config = dict(
    parallel_block=False,
    warmup_steps=48,
    final_lr_fraction=0.1,
    steps=2960,
)
Each number is 50 + 10 x the weight over its row's rms, rounded and kept within 0 to 99. Layers, rows and columns count from 0. The size before them is the row's rms in percent of the matrix's.

# layer 5 MLP down (transposed), 1152x192, rms 0.0481, rows 1093-1118, columns 128-191
104:42 58 33 54 54 68 61 51 76 47 56 42 53 39 50 48 64 47 53 48 60 48 39 67 59 33 63 62 54 44 57 49 43 48 39 41 53 56 56 46 71 62 63 39 39 49 39 45 32 56 41 54 43 59 65 43 40 42 49 45 66 36 51 41
102:56 70 54 50 44 55 53 43 56 34 62 58 51 67 34 52 50 34 54 48 46 35 46 55 36 33 56 68 52 48 42 47 51 66 56 34 55 74 52 44 44 54 57 37 56 57 62 44 53 58 28 49 62 64 52 54 52 57 57 57 55 53 39 45
102:46 27 60 53 42 41 46 37 31 65 37 45 50 37 57 50 56 66 31 52 55 63 46 52 64 42 57 55 45 54 63 42 55 49 36 56 56 44 49 54 43 36 55 73 55 51 42 52 35 61 57 39 53 51 51 44 50 57 50 38 51 53 63 62
106:40 26 63 62 39 52 56 50 58 40 60 49 45 34 49 68 66 46 39 44 42 43 58 54 52 46 37 56 44 46 48 74 54 59 43 59 48 40 43 38 32 55 36 48 37 35 57 60 44 58 56 34 31 40 30 28 57 53 43 38 54 41 56 57
101:39 37 53 67 44 52 64 46 48 51 61 56 60 59 43 42 53 49 52 47 59 58 52 70 55 47 59 66 66 50 56 51 51 46 54 25 43 62 48 68 32 50 41 57 37 65 44 54 59 46 46 52 47 61 62 43 39 59 44 45 40 65 38 53
099:56 42 53 42 56 40 55 39 61 46 26 48 51 41 60 67 55 45 56 67 63 55 36 46 58 35 51 68 57 40 61 47 73 28 66 54 54 60 67 56 52 50 51 39 50 56 41 56 50 58 35 56 50 37 42 50 54 40 59 47 64 56 58 39
100:47 62 56 56 49 43 49 65 43 45 36 66 50 23 39 21 40 36 37 62 44 48 50 47 77 43 48 54 45 38 43 52 37 43 26 43 35 58 49 47 56 44 46 64 39 38 54 60 50 40 48 52 58 42 44 47 63 49 49 38 41 29 48 54
100:59 36 67 24 37 60 64 51 62 23 42 47 47 51 54 44 43 50 50 66 55 28 49 56 37 56 55 36 51 38 43 43 56 39 57 70 47 65 55 48 57 31 50 43 44 52 51 41 64 47 58 21 47 44 48 39 66 39 46 60 44 40 53 52
097:63 44 50 40 64 50 70 38 48 70 51 63 64 64 57 52 45 43 38 48 49 45 47 57 49 43 70 59 46 59 48 61 61 42 58 57 37 69 31 59 60 61 50 54 52 63 61 33 63 30 41 49 43 41 60 47 45 68 50 44 43 45 54 56
093:40 51 55 51 25 49 47 43 68 69 43 52 51 47 34 47 52 56 44 46 44 27 48 46 54 64 54 42 52 42 49 54 32 37 67 50 45 44 38 60 60 45 58 57 46 31 51 41 43 61 47 41 80 56 48 49 52 53 40 52 50 62 47 62
098:61 47 52 29 44 39 61 46 35 35 58 61 56 66 62 58 57 41 78 49 53 41 57 41 52 32 47 40 59 62 53 55 59 54 47 38 53 45 47 39 44 54 34 33 70 50 42 61 49 45 61 54 39 24 46 55 55 50 54 45 44 54 50 58
093:53 42 70 44 52 47 53 54 60 33 50 57 55 47 48 72 54 44 53 58 27 55 42 49 35 39 44 45 37 53 59 37 64 57 55 57 57 52 43 37 57 57 54 44 36 45 51 62 40 56 53 47 45 42 56 44 55 85 50 68 45 61 44 59
104:65 62 43 36 43 47 42 48 35 56 30 64 48 56 43 59 57 41 38 63 37 45 48 44 44 47 45 58 43 38 53 73 61 52 38 49 59 67 54 39 35 55 38 54 46 30 63 43 47 57 68 66 40 38 51 49 38 39 60 41 55 48 44 56
092:60 48 55 58 58 49 41 46 44 71 50 43 38 45 41 45 56 49 35 54 62 45 51 50 48 51 36 46 55 51 48 52 32 49 53 52 57 38 48 54 40 39 75 74 46 47 57 40 64 40 51 49 60 47 45 47 56 43 45 54 31 48 50 43
111:57 45 56 49 45 57 48 51 28 64 39 56 39 55 39 58 57 59 29 39 41 55 37 54 60 76 44 68 62 68 50 47 66 65 69 55 33 47 39 43 47 79 33 47 48 51 46 40 52 51 53 52 51 50 58 43 39 51 68 51 60 54 53 53
098:51 57 58 40 57 44 29 59 52 49 47 57 64 54 46 54 43 48 52 61 33 50 41 47 32 48 65 57 83 68 53 46 76 63 48 56 54 51 59 63 58 50 65 44 70 53 61 60 57 46 55 51 59 51 35 70 55 56 61 81 49 63 33 34
105:54 52 54 42 50 57 59 44 55 49 56 64 41 32 41 52 50 60 57 56 62 38 58 54 56 53 47 63 40 38 50 38 42 37 74 63 39 51 47 56 56 59 23 42 50 32 55 62 56 51 55 51 63 50 37 44 50 54 31 60 45 53 41 32
097:45 56 53 54 42 54 51 54 49 53 53 73 40 50 50 50 32 33 67 25 36 38 43 61 47 34 44 51 62 46 49 52 51 57 56 29 65 37 46 52 58 49 67 55 55 37 38 56 48 51 37 57 62 44 47 39 53 41 64 46 50 44 49 47
091:58 45 53 58 66 48 42 45 63 35 56 55 24 47 44 36 54 53 60 38 49 56 60 57 63 35 48 63 62 56 50 50 64 49 31 67 55 30 58 58 38 59 52 42 62 58 60 44 53 36 51 54 47 46 37 46 50 56 31 54 38 47 52 42
096:38 52 40 32 49 41 41 46 69 37 53 37 52 44 41 33 49 43 43 41 59 69 61 34 37 56 54 48 75 54 50 51 39 71 58 42 55 72 52 52 56 25 47 59 54 28 53 51 53 53 50 72 45 49 44 44 36 58 67 53 55 58 57 57
112:66 42 53 64 51 46 40 70 55 60 39 50 43 50 55 60 59 65 52 59 49 56 68 53 43 34 37 53 60 51 58 32 51 55 53 56 69 52 63 56 52 60 40 58 41 44 45 55 46 38 39 47 66 54 50 43 50 36 42 63 63 43 56 60
105:41 48 41 44 65 53 53 51 41 60 48 42 64 57 36 43 44 52 56 31 55 59 51 38 45 48 47 58 44 52 37 42 55 48 52 66 49 53 50 51 45 42 45 52 43 52 44 77 46 52 28 58 73 42 73 49 51 68 45 55 47 49 45 50
121:33 30 51 33 52 47 46 43 67 40 45 47 59 48 40 53 64 68 44 32 51 68 63 35 51 48 42 60 59 52 66 57 38 58 48 45 29 39 61 55 47 44 57 39 51 66 32 56 36 61 45 54 57 59 52 57 54 60 39 44 72 56 60 51
112:50 32 52 36 68 60 71 38 75 36 38 56 41 43 33 54 58 58 42 37 45 63 63 39 45 54 43 37 52 42 61 49 33 52 56 59 42 43 47 51 65 61 45 46 51 44 51 54 55 59 52 55 45 55 62 50 37 60 56 49 57 38 45 70
113:65 58 54 60 63 46 63 57 45 44 61 47 63 28 42 71 50 49 60 67 61 48 45 45 43 58 60 51 49 55 49 47 67 41 50 55 56 80 47 42 69 63 45 47 57 62 55 74 45 48 58 45 38 47 62 50 42 52 47 45 45 24 45 37
094:50 54 38 43 26 28 42 55 57 61 57 56 52 54 61 44 62 45 47 62 40 66 57 49 55 51 54 37 60 37 59 58 44 33 44 68 66 51 44 55 57 63 44 62 56 52 56 41 47 55 72 69 55 36 44 49 52 59 51 49 44 59 71 42
# layer 5 MLP up, 1152x192, rms 0.0481, rows 1094-1118, columns 128-191
096:41 62 46 39 65 48 40 53 41 62 49 37 62 63 48 70 36 37 55 62 35 65 32 54 60 58 41 49 48 46 58 43 48 55 55 54 44 45 59 47 27 27 62 50 37 43 41 32 52 39 56 56 42 78 35 50 50 73 33 54 44 74 60 49
100:55 42 69 51 57 41 33 34 25 59 35 38 69 29 61 58 50 49 33 51 60 55 45 36 52 69 36 59 40 72 71 41 62 58 41 40 59 58 41 60 51 51 50 61 44 39 57 48 53 57 41 41 60 57 51 57 30 60 59 48 50 36 62 63
106:50 39 56 25 71 74 50 44 57 55 28 49 37 44 50 33 51 41 41 37 53 39 53 51 52 40 56 36 51 47 36 51 63 39 56 71 51 56 43 42 55 57 50 52 23 56 54 42 46 59 40 47 38 44 54 27 51 32 25 47 23 36 43 44
099:45 28 43 51 45 47 50 65 49 43 69 59 58 44 47 52 44 42 42 45 36 27 52 61 51 39 47 52 40 47 35 37 52 42 44 49 63 38 52 45 52 34 43 54 43 43 49 41 38 44 34 52 58 57 51 48 49 49 29 51 62 36 58 57
098:44 42 44 38 55 40 41 48 48 39 43 55 54 51 43 44 36 60 48 37 48 51 58 41 42 51 50 41 30 40 56 48 49 48 49 57 37 49 56 42 27 55 54 54 31 48 30 48 62 32 49 40 53 54 47 57 57 53 59 58 33 40 35 54
098:50 38 60 75 51 47 73 54 54 44 50 45 50 52 62 61 57 56 48 56 56 45 56 40 55 54 59 33 43 77 62 47 37 40 19 47 53 82 44 44 58 41 52 71 48 38 53 51 54 39 39 53 55 38 56 32 66 49 59 55 44 34 51 51
100:63 52 55 60 39 56 56 48 64 17 30 55 47 55 51 38 45 41 54 65 57 42 46 51 38 76 50 46 47 48 42 38 36 60 55 47 42 58 55 50 53 35 60 34 49 57 47 59 43 35 35 48 74 57 45 59 47 41 58 59 44 43 59 63
095:44 32 47 50 51 61 64 59 46 58 41 36 57 51 43 55 69 36 58 44 57 47 41 57 46 58 44 49 59 45 44 48 54 48 60 43 76 38 38 54 39 46 54 53 67 61 27 31 58 49 49 45 34 44 53 46 48 40 57 60 52 43 50 62
098:45 59 56 47 45 47 50 67 55 55 59 46 38 68 35 47 32 64 35 66 41 33 60 60 61 54 43 55 36 37 62 27 52 47 49 36 57 58 63 35 32 47 50 43 48 51 36 50 34 33 59 35 64 64 33 49 62 36 62 55 45 46 19 42
101:45 39 33 53 68 56 39 51 37 42 44 62 52 56 57 40 57 59 45 41 47 50 62 50 34 53 62 42 44 42 25 72 48 49 50 45 52 46 44 31 34 45 43 54 63 54 68 53 56 55 47 53 46 49 44 49 58 38 44 56 59 58 40 56
097:53 45 64 46 61 67 60 39 55 26 55 40 64 46 52 47 63 59 54 42 64 49 65 43 42 41 41 45 57 63 50 58 51 47 61 48 44 57 53 45 47 38 56 38 47 63 55 44 30 60 45 39 62 46 55 36 56 40 54 48 40 57 50 54
098:48 26 44 46 55 71 32 50 34 47 54 59 48 56 47 48 62 25 58 56 50 58 57 57 37 58 34 58 63 40 61 43 62 67 54 53 42 43 49 71 70 51 46 52 50 54 62 54 53 59 53 56 60 54 58 40 59 45 20 52 44 38 59 47
094:45 49 28 41 68 44 38 38 65 52 46 48 65 46 42 51 48 41 67 42 41 50 45 48 52 53 48 53 51 54 49 73 58 50 52 60 59 43 49 33 53 63 56 51 63 59 45 29 41 55 56 63 47 35 28 37 54 42 37 59 41 50 39 47
108:62 53 59 61 48 43 41 35 45 60 39 56 51 43 44 62 57 37 23 45 45 67 57 59 56 71 46 41 49 55 60 46 60 54 56 46 20 55 40 63 57 39 39 62 34 36 46 52 57 54 29 55 50 38 59 53 39 56 63 54 51 43 55 49
095:50 56 36 65 36 56 50 43 46 48 34 42 42 48 47 48 47 57 64 62 51 29 42 58 50 59 51 65 48 25 45 66 42 49 29 45 54 56 41 51 65 56 36 43 43 68 43 46 43 43 49 45 53 54 51 38 50 44 56 44 32 57 44 70
102:43 37 65 43 43 47 28 69 58 51 41 54 38 48 45 37 45 60 52 52 48 52 54 44 60 37 48 54 37 49 48 44 92 54 51 57 69 37 51 53 35 59 36 60 46 58 56 62 57 42 46 52 45 49 55 48 70 41 48 50 48 55 58 58
095:44 36 36 44 52 47 45 44 35 64 54 44 42 45 52 60 66 48 35 50 33 51 30 48 33 51 51 66 42 42 37 62 44 41 46 44 29 34 54 45 59 60 57 49 49 33 47 56 53 44 24 42 49 58 53 51 60 51 66 39 55 36 57 41
094:62 45 55 61 55 48 64 42 50 55 39 33 71 44 52 57 40 52 46 56 49 62 46 47 24 48 63 43 40 53 38 60 49 52 48 33 55 58 56 37 48 42 56 77 56 37 42 50 53 41 58 39 58 55 56 30 47 45 46 58 55 45 54 62
097:48 45 48 36 54 47 48 42 59 56 50 44 40 69 42 56 57 62 43 53 24 61 35 44 32 36 57 48 36 51 54 50 53 37 29 37 51 46 47 42 52 50 52 44 66 48 50 40 44 44 56 47 59 58 59 62 34 43 51 47 40 45 49 65
102:29 55 35 70 62 48 44 51 53 63 44 59 45 51 31 53 33 48 66 52 48 50 31 64 48 41 52 45 78 66 49 52 48 56 28 52 47 52 55 51 69 56 53 61 34 32 59 47 59 49 57 58 40 53 36 20 51 40 49 41 56 53 46 57
099:28 57 56 47 46 38 45 51 49 41 46 26 55 66 34 43 52 71 55 42 45 38 46 41 49 60 53 47 62 42 49 65 40 49 55 62 36 51 53 53 30 43 35 37 39 41 63 71 59 59 50 48 58 47 46 35 42 28 64 62 60 49 45 39
109:43 51 42 44 64 58 58 47 44 56 47 47 47 47 20 54 49 53 54 49 42 54 64 55 46 46 46 49 46 43 57 43 56 33 44 48 41 42 57 52 48 52 51 30 67 65 34 38 38 52 35 44 43 48 55 51 67 53 50 63 52 55 59 61
105:45 42 61 51 61 62 64 36 51 70 45 43 52 46 48 56 52 58 53 45 51 58 44 44 35 65 48 37 29 44 60 60 37 63 39 49 41 41 36 41 48 60 57 41 47 48 42 56 63 56 52 51 61 46 45 43 48 51 81 40 66 50 45 45
110:55 43 43 43 51 35 55 39 46 40 42 51 37 70 41 63 45 46 55 63 46 48 62 60 46 36 40 61 48 58 46 51 43 48 43 39 61 38 55 53 40 30 55 55 57 65 50 45 52 40 62 70 35 47 41 52 40 47 62 55 43 61 58 47
101:52 55 35 38 48 63 49 34 55 55 48 46 53 52 27 23 55 58 52 48 49 53 56 51 57 48 47 61 53 55 39 54 22 40 54 45 35 37 60 49 50 30 54 51 39 46 53 61 43 50 62 30 48 64 52 43 56 41 38 37 55 44 52 56